{
  "n_layer": 19,
  "d_model": 384,
  "n_head": 6,
  "n_kv_head": 6,
  "head_dim": 64,
  "d_mlp": 1536,
  "vocab_size": 4096,
  "activation": "gelu",
  "norm": "layernorm",
  "norm_place": "pre",
  "norm_eps": 1e-06,
  "positions": "learned",
  "qk_norm": false,
  "attn_scale": 0.125,
  "bias": "none",
  "tie_embeddings": true,
  "parallel_block": false,
  "extras": ["capped logits"],
  "init": "uniform",
  "init_std_qkv": 0.0375,
  "init_std_o": 0.00609,
  "init_std_up": 0.0375,
  "init_std_down": 0.00304,
  "init_out_by_depth": true,
  "optimizer": "adamw",
  "lr": 0.00129,
  "beta1": 0.9,
  "beta2": 0.99,
  "weight_decay": 0.41,
  "lr_head": 0.00891,
  "warmup_steps": 298,
  "schedule": "wsd",
  "decay_fraction": 0.709,
  "decay_shape": "linear",
  "final_lr_fraction": 0.0,
  "batch_tokens": 65536,
  "seq_len": 1024,
  "doc_mask": false,
  "train_tokens": 425100000,
  "steps": 6487,
  "dataset": "wikipedia_en"
}
Each number is 128 + 24 x the weight over its row's rms, rounded and kept within 0 to 255. Layers, rows and columns count from 0. Numbers have three digits each. The size before them is the row's rms in percent of the matrix's.

# down: layer 13 MLP down (transposed), 1536x384, rms 0.0589, rows 309-408, columns 0-63
# up: layer 13 MLP up, 1536x384, rms 0.0584, rows 310-409, columns 0-63
down309 108:145118118077099114138132157100124147143135115078158093150131148103117110091174082120163137122101139107133126192141144107147104123108133120143113123124115084117128131158129120112125139123135139
up310 109:179105122132147102138109112142165071182150148111151128145122114122095129186133142109095122151164122153122134135129118112151097146120117093141106108131149137115108133106151153150126171115097138
down310 114:132081099148107113150140171137103084141110152111154152151143144155103088158086105141121156142176202109134108136135139177111096120130094096133108130136153112129136125134161128150121107123107122
up311 101:143090122114113094172149160147138123139167138120137130165157162107109142159124154123140108112151156146117169156152130116094130078103144123111098109098130113141126170134105119135159154130123145
down311 099:132149152089139133135131114129112129149114111096076140114126151137123122127131150133131065113159145104150131153130101073130149127124141148094139120095144097153118150131131137092127151131164079
up312 091:132120182186101149137119100079160101119148142120131152157125126134133139120143139135146145127086132103110096102077132080125147146113106122135142180120083120098114142153138162110136147152148111
down312 082:092125110104143165118153154148110124158079139239123125141154091127141129154140092153135135094170121133116131143165095176127110074159150150128114088153181147137160131130125120110139109110111175
up313 096:116102108138120141147157108129124124127117142103138173135110141097145158124124105106113120137096136143147109106090116104157121113135170104096129145108105140132154109171136133133128080144097137
down313 091:143110102140111138114130132094125139095074157161088127117115141114135109193163141151122116121121154123090104117133064121158124118173128131149135133121148142118151137131123122143136132116167138
up314 091:137102104139075148115141105114118094135107145108112188105098124122136100107149085138105146144134146118138125163152137098116138105082152118126104151091104136133151142150183123162107122115140099
down314 090:111123117125143167147132133120193070100138138141128112108150130093118146139088125113117109165109122114092142111125189101113142137142148142090129096118140127118105152122088126119132103137118114
up315 102:125078100118156159145156121120117090150126179110123126154159161111159151156164134125098146097134142135119138116111085101190152127149129091104051102146176147115094106126125128114115114121169085
down315 104:125118095124178141108095120135118116069152110091143141165150116131128103096096147157166137147119124063100127111092117164120187142141144119155146105139107100130134149135081146114165133145171113
up316 099:179126150061170085136145141131081098105107128111140101141156131119177134121151156101081135146161154134185110126137098158139108134108131131094114145141088171172128136113105146122116140118116132
down316 101:131185150149120122136119129117130126152150094116103107131171129176108119116117071152130112133159120129071091139090143082132106147119120115129114147159136126148110133158163121161148094121122130
up317 110:105111148130111098115137136119127123129131139109145133100176154130166163132149120074142122084139132112095130095163107107137155093120130121094135113152119139139147115097126155115119151155101105
down317 113:152166112093135186129112108096149184120114172100142142084164092153133093122130099122132114144131136114089136136165169150134145130099125091122150137099115151147106099090163158108094129144119136
up318 093:121137125134152092155160091142101147084150174115108146160136118194107144121141148103118122100107140155115124159125109098148126130115173171111108138123103143121111162149132163092130125059107136
down318 086:124130095133097163129099147170100148133129078107152125137107088089085146136132125122154135134164151115149184091135145126125138128146117101125122157102133097134116119127129112110108150148075103
up319 102:192098110128142086122135152133122086108091138118149124123116145152101122128120108091151134140145165109133156106108124099162096139141121083153101148105100146159137165133150157134115127137121130
down319 100:130125093125134117098123112107101121126154113102096127136141128117177095092137097123093136087157162162103130141132128162140149145116126128137124112163113095140109062118093170133144111175132139
up320 094:151105134146147141142121136099145100158076179115110108095130132132092143138166147111141133150120168136147103141171163144141118118114145104135102150145151166113184105159139167109112102092168099
down320 098:097102129095096149121121162153157101123133182065105114104113141073109090118165113109100126154148166052174137113137121144116145121131121108100135091091148142155128113153135112105105119102115110
up321 113:126115164124074098127145170090075119162145130113170130165140149119125115124124107106154139090115086157089105122124109123151120106114123150107136140119139144131144128104139154088140121142123148
down321 124:137150131119084141124103125152112140136133097151147121149133099122145102158124078106146150101171094143121145135098136118132166135150141141108147176117104102145132109097104170127199118111107162
up322 113:136132107132195147123145130129139157094158109103133122146160146148127143153148170121130189127119168111119091129094086128136116122129136088126122201140090156118082158104122134125091104137117173
down322 111:149136120116128143108087083108145117101098159117114148103125138118111153127172111109154143112131150142100113137130127099138138184086152115094136117122095104140120117133124154126114133127153115
up323 101:150143091112127138193175136131116135133116141111138093121096143118118105125101129104124158189139135097154114095140105128142121117108144105111102122087113161118145160100130111124123098119112132
down323 110:107126157136108116162140132143131093163104119057145137113091146154093152166127113111088159083088131150098158102138122145124113120133115182140133141155133123143129122115163120153116123109143156
up324 105:125129155147134114115174123118128085079100125112146125160117184113107115144128117062135123127150162201172113130119099130150143130119171149143113108154159137146107130141152145142106104105103125
down324 103:141142080141104176083117109124133113108106115092146124145138121115128143069141171139146112122134111149140133079112100129181157113140129078161095155141138121123160120075158123136104122128128127
up325 102:102115147146095116153120132124128071103100145108153125136144159111171136162145136112144152200113134147139101112149096128103141145094136112129115157110110118126119172140124134120102153100122119
down325 108:132134094139097136151118080100152149128127085078143107123115171053147154109086139143105163117135125108122148179109111104115157138138191129139113138131133104135093114101084103132150134118140182
up326 095:123156150115088159109131122134167127081149152106134101150158141125128143122123132124103174162118134146130136163100114110179134117130155125082079185153097139142099117167159116065121103137123100
down326 091:125121117102179111133123114120103134133147137149107104132090109105097096132108090132127146085132129131105121163131139113141118161122122133128139146119120151101158120099122152132168110161096142
up327 100:159131190151095060112106118117133127153133133117126136120156147127103090132091125164116101151126136167105101154118116129105148073119131129119131150158079149168109144075177162131142169122144144
down327 099:134104157130098093096116123147127104131141124109076144124109106158159085124134111128158134134139130099131104124171157132147152146079134102199118123123149161132160135104124118099164085159119121
up328 099:159085152127130116131146112121132171124109166108150140107123111140148121127100115129152091198170131126090111126089137104133120112150136125077127135134156153076142110095132153124101100119126141
down328 097:151154142147129139111144117112147153140175147128129088137081165140128152133133109108121128090101128129079157141111123127172089098113125090070093109092135143122137103094140128154131137116119104
up329 098:120133136137137114146124146090127117110165134106107120135137125097158156121200124140123129103127159102096108141114143154147144123102124122140117101085141155122135177138110138133075123124116084
down329 098:143144131093117136106143100068116175166170117120145131119107103159143134091098125123117127165105152164140110114131142140111080119158136093142128164077104132125119083135140074138125117131133138
up330 101:131130109134169100101127154141118150160139132102120142078136151101172120115092126118143149132173138166110121131178092108136118082098173132142129174119103132091112119114175147160126142113091100
down330 103:118113155114127169106114103147135127144142104118138146104156139158111124148151147131123132124153079141085101119162099112102152109122117127144098138152177123121114134132156120126136171114143112
up331 103:126150122154141157116111158087148115145129091113136135135126139109123123110126126078100173064155123103114124164131106064144150107085143137115131169121102152172133141131169155110101123144138131
down331 114:118122142145151155116131164138116099188095048072152145147108136106142165134107112128147108115139113129090114097088125095105128095147142112133091106147112143126121122117117115139146115104150150
up332 100:148102141115102129110124105149151077109165189123114121112089158124126142146144090090153077138126132108084088086131121126151092166124187133087088106114161145128143112187140130091060142116092109
down332 098:153155126133123173115091139127083134134139111190129128134119122125076094151154108154151119125133097087193134116121148097137129130148136075124080148169165114111166129131179145147119092178137132
up333 093:139136104142142132095134100185181135155141131115103146125126141150125118149141118113150105171120126149125106135162128163127153112111156141102130171154111136124130131142087129142118113135109155
down333 095:105123158113110107124127128132126119127102145109122127113116088124095095130102151157125115115096087126140136168122096136051103110154081103108149163128088130137126096101140153094132164141159146
up334 091:145098110164104142181145146113113102127131158128106146089114138122159123149157119063114156133116107111132101141133130158170115162130109119144097125077118140115146094149172109114113157098105171
down334 084:112154130118158106095116104120119136163087116159178134118188124128084137100111146183122096107150144155167110126146097107122106109095148146101139111158225130112123171133112102139147134176124115
up335 100:168081127141121142113151106129109114155091101118110104157112116171079138160107164161077107148171115143114077121117114143118144152126141128123128109133157177159150120105142120130130147150117137
down335 101:128129134169146087112099124097143125147140151089135157090089114142136100140100138145123132117139115119151189138141081142129134116121113132161137101133151064152130175142128144139130144155100148
up336 093:151116133135128111134134131124147123116100097107141140157138109142115116105121118096147130114128147113154111134133085134186188146108129120094107109145134128104116138122124095101139125075123112
down336 087:147177132127079075112175167138122110162127111124141170104101134119177084131133134177129107136193134123087112093116147153148137104148128102154134158127149118136101142130087137116117155161120128
up337 100:105145112133155085092096117096131157116103113109132165151107126115137120140156073127100154112134123101101106128104115135126171146107159098147162116166121142132124123137111165109127111121112111
down337 097:120122126115113103155176135146108137108152132104143142121132123094132098110095140124127130116165135097180087127129118149103130104126071084131111131122114125096131129141125136130152099140104094
up338 101:144128125153164129151148138105123143139131139113097139127134126122128126111155137106162134167188133129133106123110104129143145115135114104130101168117135155142107156159180124133105130134126116
down338 098:182120149126124124119138137121093155112130110095074146160083103108097138198117109116131110118139154097076108109103129124123160137132116125143123112149144138131114121148119105117087091135101134
up339 103:172137103153135122176124095136146085105151178117120162118113152151113091191163101101098118124116125174113153110148127145117150114124136090152106119161137129115133159115143183116113136126091157
down339 103:125128090112121130133123099141131133133114122123128142150096123131132131139152126132128128157096107122110154173144100120112120148186157074158127133138130174100177121131128155125160153122112123
up340 098:129150118142159132112146147118065144096106181114089152135138139138115116163174105112169161153145140135119118108077139169150101143140120130088133081139135156104145133137138116110094169105101135
down340 093:129134137136101133103102063124160140128141128143128118105113137135164126140104124107138181116100106131141121146129117101117148124101169125165127152129145146133104110127088129149110069068134155
up341 106:104105118105136166109183051156131091094167184111133152061151208135102137159104155142119125164091138138112118157129104166165125087113161114114107144135119139079124162128130173129113134124131127
down341 100:117145130159143148150139123142109122108143110108137104119177107141141119084093143139109119140096102133129158196149144132137120115118139107128122113113109111135118120120097125161123174135089094
up342 102:203103132141158114124170113115121088127088176113159109155168174166101112139143144102125141093109154128102102095116118147150134123133161158161099118151160161095113159119126114128106166101127122
down342 102:141146157127139139137126080163128123115138146176121097135139140096088133124110123095154079133127138126150153116155102085127142127145171136115165134147091135151074127108142114114117140135144134
up343 098:111127109151088165120152092133137131084126130119132125143103136162122145163144116119130136148129119137160135130133136131131156094133122152135110175143144180086134141091146162141125125147109100
down343 097:205132125069138128139152071067150100113132103120139135142150127113079115151120085156104110156125123151149133092138148164144143068108152144116145100143132088142163138142119145130128145105134068
up344 106:142124105139115122098167145155104126112133147114149171135121137162117131134192149088135098110108161140135124086133130143152165102112148146139143197126135170143126158117166156123109106133144173
down344 115:102125154145105131156143144160112119131117113097159106104107108162170085134120123148112107144128138108139143131138136133172081140146095135128133105151121158138097145108095104142106149112108124
up345 099:144092138131135096103192097123128137134090223126147114102127153116092110150133166110145164113139170168097124098116143131143104144131167131087110133137109146072152112106115144103115138110163123
down345 099:120101149134161177150110118114128165160166140057130105123086135131133145165096117116115115102139114131124149117111153133114112170092132127139124128164135114167126185141104142119146117129101115
up346 101:167108123148140143167132138077144163097138131108104163132108125110101132165176124105133142133110149099167150167128113140126143089137114121134125107114100144081108101136139162079115136186166138
down346 106:106116105102128096129132156143161133134095130039116146157178140115134135156119120116106081121182119119151119170137121111156138095141149102103086109125108145134167154168124149095132138111136121
up347 090:169114092198117164172123152143084125093138135111154134123123178116156149088118173120134127087055106106108122110118109133140087108162146132123109098143117154117090117125124115115136152124140186
down347 095:105126117113119103102165109117146142126080186052101119131155112112101153156146115092140147138087122144151133111125126111110151136124132135090141129167134134137157131147094138163118129128161117
up348 101:118147152124114076117128103170142093131122105112192138103131131171100140111094121137177093116106141119101122149114115096165112127114144118104090175111107165099148126115123115154104103126152080
down348 101:123149142121158153126134124091197096150116139086159157126155136121108117114110177137139131176115110179094117106127126151152150100119150144136137122136133127128101109149111134079147148141153120
up349 106:110126172147083129144139117150166128112094147116119146101136144125123106124127144084123103070141151096113128134151120096176143069143102096142118145127136136151114096104118154117143134131151174
down349 101:095145137138094127124179159142140134151125109113130118110149133150130131122099125138105141133117166130191085143130132161175117108159161177142077165109101171123141131084109099142131137119147124
up350 089:115156133121075117123167102127104167128097159124130164117110124173113136150146177117117093177111169153152151111103146123128142101103156124157111164147143149061131104104147120087094116136145115
down350 084:126171091140089153130089170150116076125102115074144123126161123133145126133118112184137137097123114108121101146100129151159098148130093134086116105120101108111083119085141134085143112140155114
up351 091:133133136114124150101091093135126106135116120108108153134114119102097169128134136144102125111151155155106121138156143127118132101154180088148125139127143141118095116159121142095100095175077068
down351 095:156062147141161130170086091193137088151133145105137127118112094128139175119128123122107133154151130177142154109157110112153152129105132099138101168072106137116140126120112131100150136166144112
up352 103:109137142138104116149142163124098115106150158105116137152140138133086139168174153104170073142125134129168149137144150126139143127162152103109093129133099159127127116151137145112115127134196166
down352 105:111107138125116150137122137118121131115125123116157102108145162113138145117133133114157124122127168108129103156138144149115097123137094135090127119132117111126141099089154182088120161100103159
up353 105:163106139095113049167113111112100087075139181123180125150110155128105121133157090137154107134107112148166098140095128132116145126140113128093112136070116130097108122087113127143131170106147127
down353 113:169150127132127137155140150094132121109141161096177158108153117099092106114149128138142173115170152131188176153144127154130102129095121110123101125054139104117121125165129108140138137083129117
up354 091:137121157135128133171106088096107127100113160108157151135137134143123149090119158144141107127139117135143094141132112128134140130157117135073133118096116137156113151065136130159175092173137080
down354 085:113154154132110092117089158148132178147141130135079117132123152130106113104118167143103095170107115127111099128086113095137112137104145139120112164138108161111090098171135144112102187150127169
up355 091:146156163144079145111065105091158122163087122134126143132126099118136147144118147120124118142121135141095124106153129101108131122082091117128123136125129130115159130118206139094103087161151115
down355 081:159127086150129148141149125159096142117169162096160115147078122130135160117097130135160146124148110089119172107125175115127098142157140156168145089135148112102153106146167121114184146126088122
up356 107:120115121122122091141142123138117109128132137115134114163130148121140136113143135134120176079174093140150090095147076111186138123129155113119120098155132126104112114102146121133126129162083137
down356 107:139121149085109142125114126131114108144141090075096112147083135083111141111111139141106139123098143115168138147128106140145142097109126119183125095171138142094156140189171155146115113148066126
up357 097:117126138110128145071134120138127087119111148120157100091123159140080120101165123147132138125087105176132146119149135121141135061122150080147112100152137148146149124122098159137128157123176152
down357 091:086092109134112136119111119108130119171131113147100141152147128092131197101106149163144141132119133134157144131083094133111107117140131144129137111126132134132120118121130132098141123112085140
up358 105:113147112138107113119135151121122137112149139113179117069160127123117124130141081108129109113118130118119147123163129099178133108083130104150113178129109150126126127122111156133131132121148088
down358 106:130156190160106105068150131149093142126109099123141123147115116131157110148125145117145143133170132140113131116154158131115105120151118130082149131085139125152152149099118093153077098147105123
up359 100:201127124131146151134159133170101121145123143113147156147103166153118129140103147145104130152120179163138100100109119143146162128117161131107127129099152154092105115140105135121114127161090115
down359 098:115123104171100139118111158132098149140107131152135145117133135123108103125069103148141097135162147112135119114135132114131155142131080135168131133107169089150094182119140113135066120101131117
up360 100:105092129126120122162118119083080054108077083121112143112127204124151156142119161097120162112154178114118094152131111160173155129106112130143116099128072178141147095153150104123117181121121104
down360 099:120126134139108137108108115125097146130154113150138150114138144129110107180147144165118088142178134149148118120112162138117118131077106119094161148097120125111089178089115156134109125171161108
up361 105:139099180156120111171143143074131126174140133105135111136120144101114088126144124060104164138108145103107134147101081150121135119061126114103133151103091134112089124096108159131133134130122121
down361 109:157108077125085139141107144135111088080154124134142116158114111106145102131104134142133125126101106097164125141119118106115128123145154108142083107146117106169138112106095109100121128117126105
up362 104:126121103112085134142177147109118129141077130108141144163109116108128119131138098130144125096108145107148116134137113101137146190103121113131109112127119137105158071095111141113144139155091115
down362 103:108143079181111140148100126172141133127162126138162111163147124119138088121158110120113105151085142133135118139102136179120115152085134094112136108121134098181115159104116135127132102134138096
up363 100:165102137142086139149131134099151138170074118110126135120158122149154170177133127100185122098119106174147120100157123123105119069135110137124133118130142138102127140123122131153136112174141134
down363 098:121176116143155107098081093141117141087160086130148129116154104163105109125142136122122130130130152134121128109133103112104130127072116116134159152167066100124113101114121112131091138125145155
up364 094:123073129124080127115164136087113158145104093102118142131110140152106145154132114104131095129094163120145140141111123167145118080113116111101121136134160165123103131134125133119128106150121103
down364 091:162143107131110143123075177119164131089146122116104141133190142156133104151134118167106141164116135144104114091151143124117098126141130170131161138168140097118089088106096164107089168116101140
up365 098:104121137100117109176118105113149108124138137118143120112121122186099137099144142130088124136136138136139134162154123118153096052127161147133070130139111146129140126160164111114122118136124083
down365 097:163165127094137125109081217061177142143154154107135130110139145099097149128153160161105141136139132140128154120144131166116150132134104138100109145148111125109138157122127115087152135132156130
up366 104:136105130122151126102130146109110120123148118109210106123122157143100155161115135101120145163137141131149109117094129071138099143108144142080123145174152135130113117103143134141100118153132122
down366 109:124197153124105133118106147123106131127147126176105125091119158143118155109088134149164137148096089088124143104142116104100143153126096130155162121091130162130132114147103122090115122104096095
up367 105:143119133128117122121127182141099098147118120098174146170124148110132082124129183139139049161105140138114128086148139126102119125133152083102103139077136114143137122149142123139109139103128088
down367 102:098124158143150131131151131103134138126110120181105131165130139132180155110145103146116135136124153110099144170133125151159166145104124126136155117169114110133084130120109140072135190102149137
up368 089:161116117121127100122093096138118140076130111112112184118140122129140126135145149143145106115111131139148117119161139128118118142101152125120140147140129132125154098112122133155131149164110164
down368 085:173136092130133098137122100105166125095075133173084092118128126115153105121070145096087158132123116136138104137129100127132149129135149082134121134178147155078120104113161087151153136118110120
up369 100:152137181108115097150126125114106128118158186108113183098118121115093147194171142089148141154134164107092121118092115134154132118073113129107127127091147119097119134127123153103094117158128146
down369 094:170101093111150178100066109142088113126120096182127129118137097105152166129122089132087144151110142109164135133158112116117097091173140162118148142156121122150087116108174107164125128143135148
up370 090:146145116093168146114160113111136099098082133110131161129121134135149128136125148100131121165180151099086135148091118145106124143086166146125134152113143145135081139136175132096110117143139093
down370 090:133140118175113115134122096094115101136091109140116164096126113167139099147110160108149136135170143157145129111109146163107112158105110110135099156133140128177124139129151147067195091103140114
up371 098:132126141123126129170106123131111143159094132118145146130096154153127129146136121132111160102121124168155107119106130133144132086095146072157124134117143138071146101108133118132120137138104119
down371 090:150126105122130123113168126107099137164146145155139085111115096106131116109160163131100166098135116154109174132128201137121113104125133137083135145174145153113143136120125126121118153136113145
up372 102:152122130142151086130103094088129145156108155108124171118129174157142099133084176098137123136116139131118113101116094163135164129098133111144110189116128135110156114162107119136139151155122105
down372 100:102129162102146131157113144120099143143128095078125102101119104092116143148141109159090121138088132121109139157103130094131174104144122106144156133153102104107135161148116116105156114116133175
up373 101:126098125112133117118113142138180116147105137112162124121150202117175124117147128088128161144111119148168102137084134147127141114136165089129115119087103132155128136122114123116141163106098188
down373 103:111120151107119092143117138169167099109115144152142147142083163075125104151196121118134123113107156125091115140111157109124105126164100160121149104135099187105124105087142138130122106121121152
up374 105:092143099101107135120123158146155117166114117104134107102147185119158170113116100121091118147154145169122121177138069133165153099105167118108137108098105131153133130125087163125149136111087121
down374 107:132102113103125142105084096089155176124114146097115143144149105076132174130123110158100149127126108165124124100103128133093115162143154112128188124127130135148168132125112140141122137135156142
up375 102:102149162131104149151107095155174124148103116106143131149111166127116153123137176142097118133112123121121118156074107142141110142132143097182113159131113136134115115122136159130123141122124167
down375 098:166116101124131117081151134117117139130150143114073104122163139092113135124093126140148099160109124113132083137095182131129143130146102152118122120088140092124105114140117133168140068156132122
up376 099:090138114099099112155143111154161109111133135116118127144099126128137146161120167123128161161117128167101086101122131131134155088101115129081134118132137166096119167149116166138139070162101126
down376 099:122097124137151146081159111150142151124138109051178114107080115129126104187125109105158129156135108138133163135098126068135098111138141151119144151111136099123138136100150129122111144161150096
up377 103:124129120153093190072153152080131112130088165108118128133119107093138145162165119122149146149134150136111134161116101110157152129076172126119121165106131161122140107117145170124111152148148144
down377 104:145126112140143108166112107134109118125093165112132119119167143157158140136134123138109135157119121164172159124124123166133116112158156124129122151112132091182117114145119126124156153160098106
up378 099:096132130122094124181155168135111111133137166111187142135194144111145146137169132079162132128089134131189154126169118127158101130120127123102094118119139137116171131100125131160126111137131157
down378 098:136121101137171126119134071103132150169141097059065154129120100124137121117095147135104120158083141091154059157137122145107139132088113129108144103114171116119084150105143148122113115087125107
up379 101:118154157107067138156153163154165149134161175121130101105190158143113109099123136114090134108097125116090139162083096112123124135109131141137116139141123144166136099131151151104081108153126178
down379 097:124092131140166147157166139151100098134107120101088120172158135123141140155147068158131107141087141121148136149126131122127163106132114130159128170153151134137055149155141146102127139103139121
up380 100:153135161130088119165157174132163100149137143116144116100142119141147119169119099101105127126123148132111140149147113105152128117132143121129124136134110142113140148107124154104130129143119143
down380 099:131106116120129114113123085115121113108116073115172070120086105121108128142103157177130137121127128140146084125183166136145112173136123160137073081148146136085144139135149116117137120130142087
up381 101:082095140112087107164122077155099084158143126109129112107138163074119147147118136113139139148158118121167078116100103131140126111139142143140109141063133143123130141128137113102110092179088144
down381 102:138151088114158145094094133131156111122118092111132141129154140152150180123163118133112095084140099139083074141119164156111142113096106125152127156138170064081124129107140121150126134143115121
up382 100:133168158131121141124136149068130110155090172107111124134108161141128108133171150121120112131122128097100163116130063125178175087123086137108107166078105146101140083112140097140128121127180071
down382 096:129129102115171166147182160122148143122139165112141125148152183128137137144119126139094119073118156122085159145082165152137085159156087088177133129148104113120112110120101114133149120123132110
up383 097:140098161137125136130129117115111116147153145108101186073124133106119135145191137076101120180102154075148098161123120174129129130136075078122135144149066175075135122162128163136091130127160122
down383 096:123110088109105136185146128120101123118127151107182122138100115132135133079147123125095167170111098117147121125153164137099130126098116186131088056115109113121134145130131119107110116128119120
up384 094:106160127114110147148111122129172132145110122112137109157127152120131153108131093114087105116101165096129130117143111114195157127109126133151019098113157181167118114088128116093114101128149113
down384 089:118173097155123123142101143134102178130154104191069097087142104140143142100115126146123152149141104140156100100106157114117128139115164101145144120158104101143134119116191105164131102178156112
up385 100:127118148163131107133125118129142136145136154102122115089155117163130108143130136119112122160118113154100121126105110132146153087117129160117083131154153167116117163094131106160170174137144081
down385 098:117137138108130118145140115127115103122099125114124130103082149099149136140079147156159196122143111145118115105168091109167129164150130129161159134116143103080107105117106101144119134135053115
up386 108:126149076160153110133166109104132124098121114112106173100143137137158126118145108132153145113161152128116129090128131115129180116110118144162156113141105128113155138157072158167117087155174149
down386 108:123136126109112153131134136150136126081120157229110106131088137144099115103139111171117121164144146099140119137110106123141130185109136155128131121122114129141115161106130125092114113106149142
up387 093:116157116121172125099097095098121127163117095117157111104126175105096189117149103094141092105093144138076125098126116124196124134133118150125084137079129133158124128147131121100098177134100138
down387 092:088116138094130119100158132136153112091128117105161129147131181102128127136093134143130143117137169109172141139147117120085081145107112127132178120141130163132107122110133143081170109124098176
up388 108:136132122148109097129112149132105120124115139115143151102126154141122149147146140119108135124098174088118141133168105114147150140070121131134112125089125134148121114137158174140147116155137103
down388 104:122181147083112137123084074116145132137147125119155146130142097143128067109140131144142101125167098116123143091111188168125116109115137136166146131140110137149151135126122109129102143149129089
up389 102:140099167125130135120138116104189137128154130111145153136107127102113155125097113103106135099097155132150127153135102128135158105111104123121128156104098132152091134136156178171148151088113136
down389 104:146081113114099106156158149168109118112110146163132132126129126153130164137181146115127152109130101139103127125125161135094092144104108159146122081160155116092142157156133118175141105155142170
up390 095:122127097151139113143158078119159128142099175106155134111179118122153134129107128108140151112094160147135140119134113118158183118099139119142092141147114146122168117135113133130128115144164128
down390 103:115154123127120116140151126117145138137143104037134129137138140055161158186126121064137128140119133127129105132110119118120096139165113096151113139133080163092136114123141144123140132142101156
up391 111:116120169126118146135121125094092130152134131107152145150146152123171143111125118086113141112132128110110145161131102193146097115107092106129144077073097156109107137121108147125150069116095121
down391 109:134135161149161149169115124123092137138147129182156145118076126141147120122121138139111102137135124103091131188112102104111086100121167104167155101129089135094142168200104104124089127081165135
up392 102:096155130127152089136119133107146150152140142096131125114098130150099106131140139098126123137163100150131147147112112161110139112081117133140115163142075160117110173103153104160101145111130171
down392 104:123099147174108119127128127123100137146145126099130141115122120099142136110120112124157078116174087135127122100122178111127136105131114133140134149156148083099081141109154166104138117117109133
up393 106:140119127164115069111127141106157140124170171107154112101101166098130155132135144115128121115124164122122123087104097116123132106110142126148146114076157127136098137073162132109119135095125123
down393 104:134156136161143100121093148155127113141116101103089082096181104152111139104083186109120149139157106098150157149114123157101160134174118124104157125153125166121122119131139104132122143087115096
up394 095:160149082170167155148123125125136137143141164111074122127105143144066121143148138083093148102145163124132133163128109143116131115113151130121138067165095162148126135104125110129100107135139113
down394 098:114117087108142116117139096120121122143121139065167107119165166137138144130155101114109140146075078089092161117140177122138117149154114086109113136129109125100126141147114157148139111139128106
up395 097:139119069146111122164191096108126122123149155124110145101129217109116124162115148103113098123161135160134136102106095137175114108167149156108107145146109139136129119143115135116130130161096113
down395 083:115128103113124121135148128125124122091085138156116138124130110127113106115140142140141125147147132146119139122124123120187119137173134135042086153139122115136134117143104133159137112141134131
up396 101:135093179179121100121166099098150117142101115107199103156147121129136126130148149108126133090138137085126114165119110125149162104129124116128116147119137131083126125128107136155154118158116100
down396 098:109127143166102164129157089160158113109150120141140034170114134124142145092166095163125161123179181100206135158126107109143095101107144139131074119123119120185104155137131137121141075108135122
up397 096:133137127135209122153122143147159148134133119106111122138145137160152094118106116125116126163103108103155104089116111146134087123139103145137131136121086133142150152107134130132116106145109087
down397 096:132143113126108134114076127125057105130106159252102150136105138169119153124133151127155121154152132149140115124126082098079143130057125131139133149106137154127107129136145145157085089108129128
up398 099:097117141171107168108100129101090112138104132115113145155134132133145106177112124133112151086095173137122145122120125176124131130133121138138111153111139143145096154162136150151079136143075089
down398 103:149146169112109143107136111119113109119144111065132158138160138141107145159134165114083128117121161148136146104193101136113148156114156092102120187117150143124170125129112108140166101154152102
up399 095:170098113168136163152173085100114072113141090109115151156136133132130144154139100135100107132121123123137133119123143097115139092135144128163139123137133172100104115151130153135137126139074073
down399 091:129136074114127117099094126123111083114140168146124151163132127078084091106130138133110154081142173138134130116130113165095163118144139147105100120142156124167119102114100135093142152123178127
up400 100:153117116138159157147104138160112121123128149111131151095113168112141159115094151148137119108127118133112108149135118126131125118139147103124125148163148149176106147177127162122072108132143083
down400 109:130165123105100133144110125175153113135139136060106128153180144110148082121160138121139129126127119098132126125129149165110138087118128122112119103151132141140135143104102150141143151107130169
up401 106:134117094089141131144116151166094119083140138102135154134111115104090122124152099140114142108120140138114137161125129117121183094092167094115123105138121132099120123140160159171126136099127099
down401 109:168094140103137105132152156104105128094135098096100143106126129138150117104179079131092150129217079140147126115102131160153109126155089144153147127146158125089071168154137084133116153152152155
up402 091:132127126143122143194128105120135146151099145115139136107131176139133138130133130097140128116141138110164107145144110130161089159114149089102115108098131145079143117133158123091090096142123071
down402 095:138160099140098139164170123160135153123073142115114138133119110128104126125150093094178125156119124118123141138117120122129163114131128138115163079132140154126092164146138126150160146119113148
up403 092:122107091105136149137122122081141116141115164119170090132159118156123139135151123094182109106106142146131154096117129153165139089089137105087111160132158153100142152118114155136166112158133090
down403 092:123142135137154142115148132149117161125160088138143118134129154133128168128118114133139131133120119166090149112115110112129104126138092146146143169128111124090117137107120118167143168104147142
up404 099:133130126118106083109116118152167121137141136127127099098133144118126132139169120106168107115135151149115131171097141127163156133062168117179125187113137170156143179128099144116091128111142136
down404 100:167114147170150167133154190136123130158098110088137139112131146147164106144086140122136116115122120112130122120133134107103135135120120181085115082152137083107169136148143102157138167139101152
up405 086:093120128132189126158108125089102131125125120121135107110122120103179089142147132099137085116117130101099123152098126178159132106105133136142114124128174149117159118135113135112136154124166144
down405 080:108088137084145144161161099179078151175157124159138137129108177134129163085122113148126112120113090145137138117124116144138133160137131118127129126147109118117147131145123114131146131146095145
up406 098:143110152129139142116100118119099153112088120101112168118167112139115135163153131146102138132127107123158083139129131096131139103133134106087101149152121134143158076108098152174113140110126139
down406 100:135137155140121163178111204112093158182168124118132130153088180114100113113102118119145114155093172090127126115085129116140136151116139129097136126125131129087133095152088119113153121147110128
up407 103:156119127090116090125153088103156129088155124105125101168141127144101113134126134134148137123148129151147140097117117106113135104101123120121131103122149152177128105114074143128083085105141139
down407 103:132132164100102113141098123132151169102124159092185140133126126120127109149121126106159134084114112121149156142103136139116139087110124137147146112154125125125121135160163116095140150128110109
up408 100:093134102133134123103118100065129135086124148115139160104113160099108171140135116073121185129132130106082135113120124131147135088114125146126108114123138165137160132169106155156116147131112075
down408 103:166114137114117126104134133131157161167158128093143109114139141098126111114153170202143137152093083085114187132099159172130166136162106144142141100130144153098102125114176117141143166098126114
up409 099:138095150166150089171086135088122138120126163102116119111131127155148161132116107131080156145161143132141135094125127157120185162095109123127122137082100133127137128142138120121137115122094134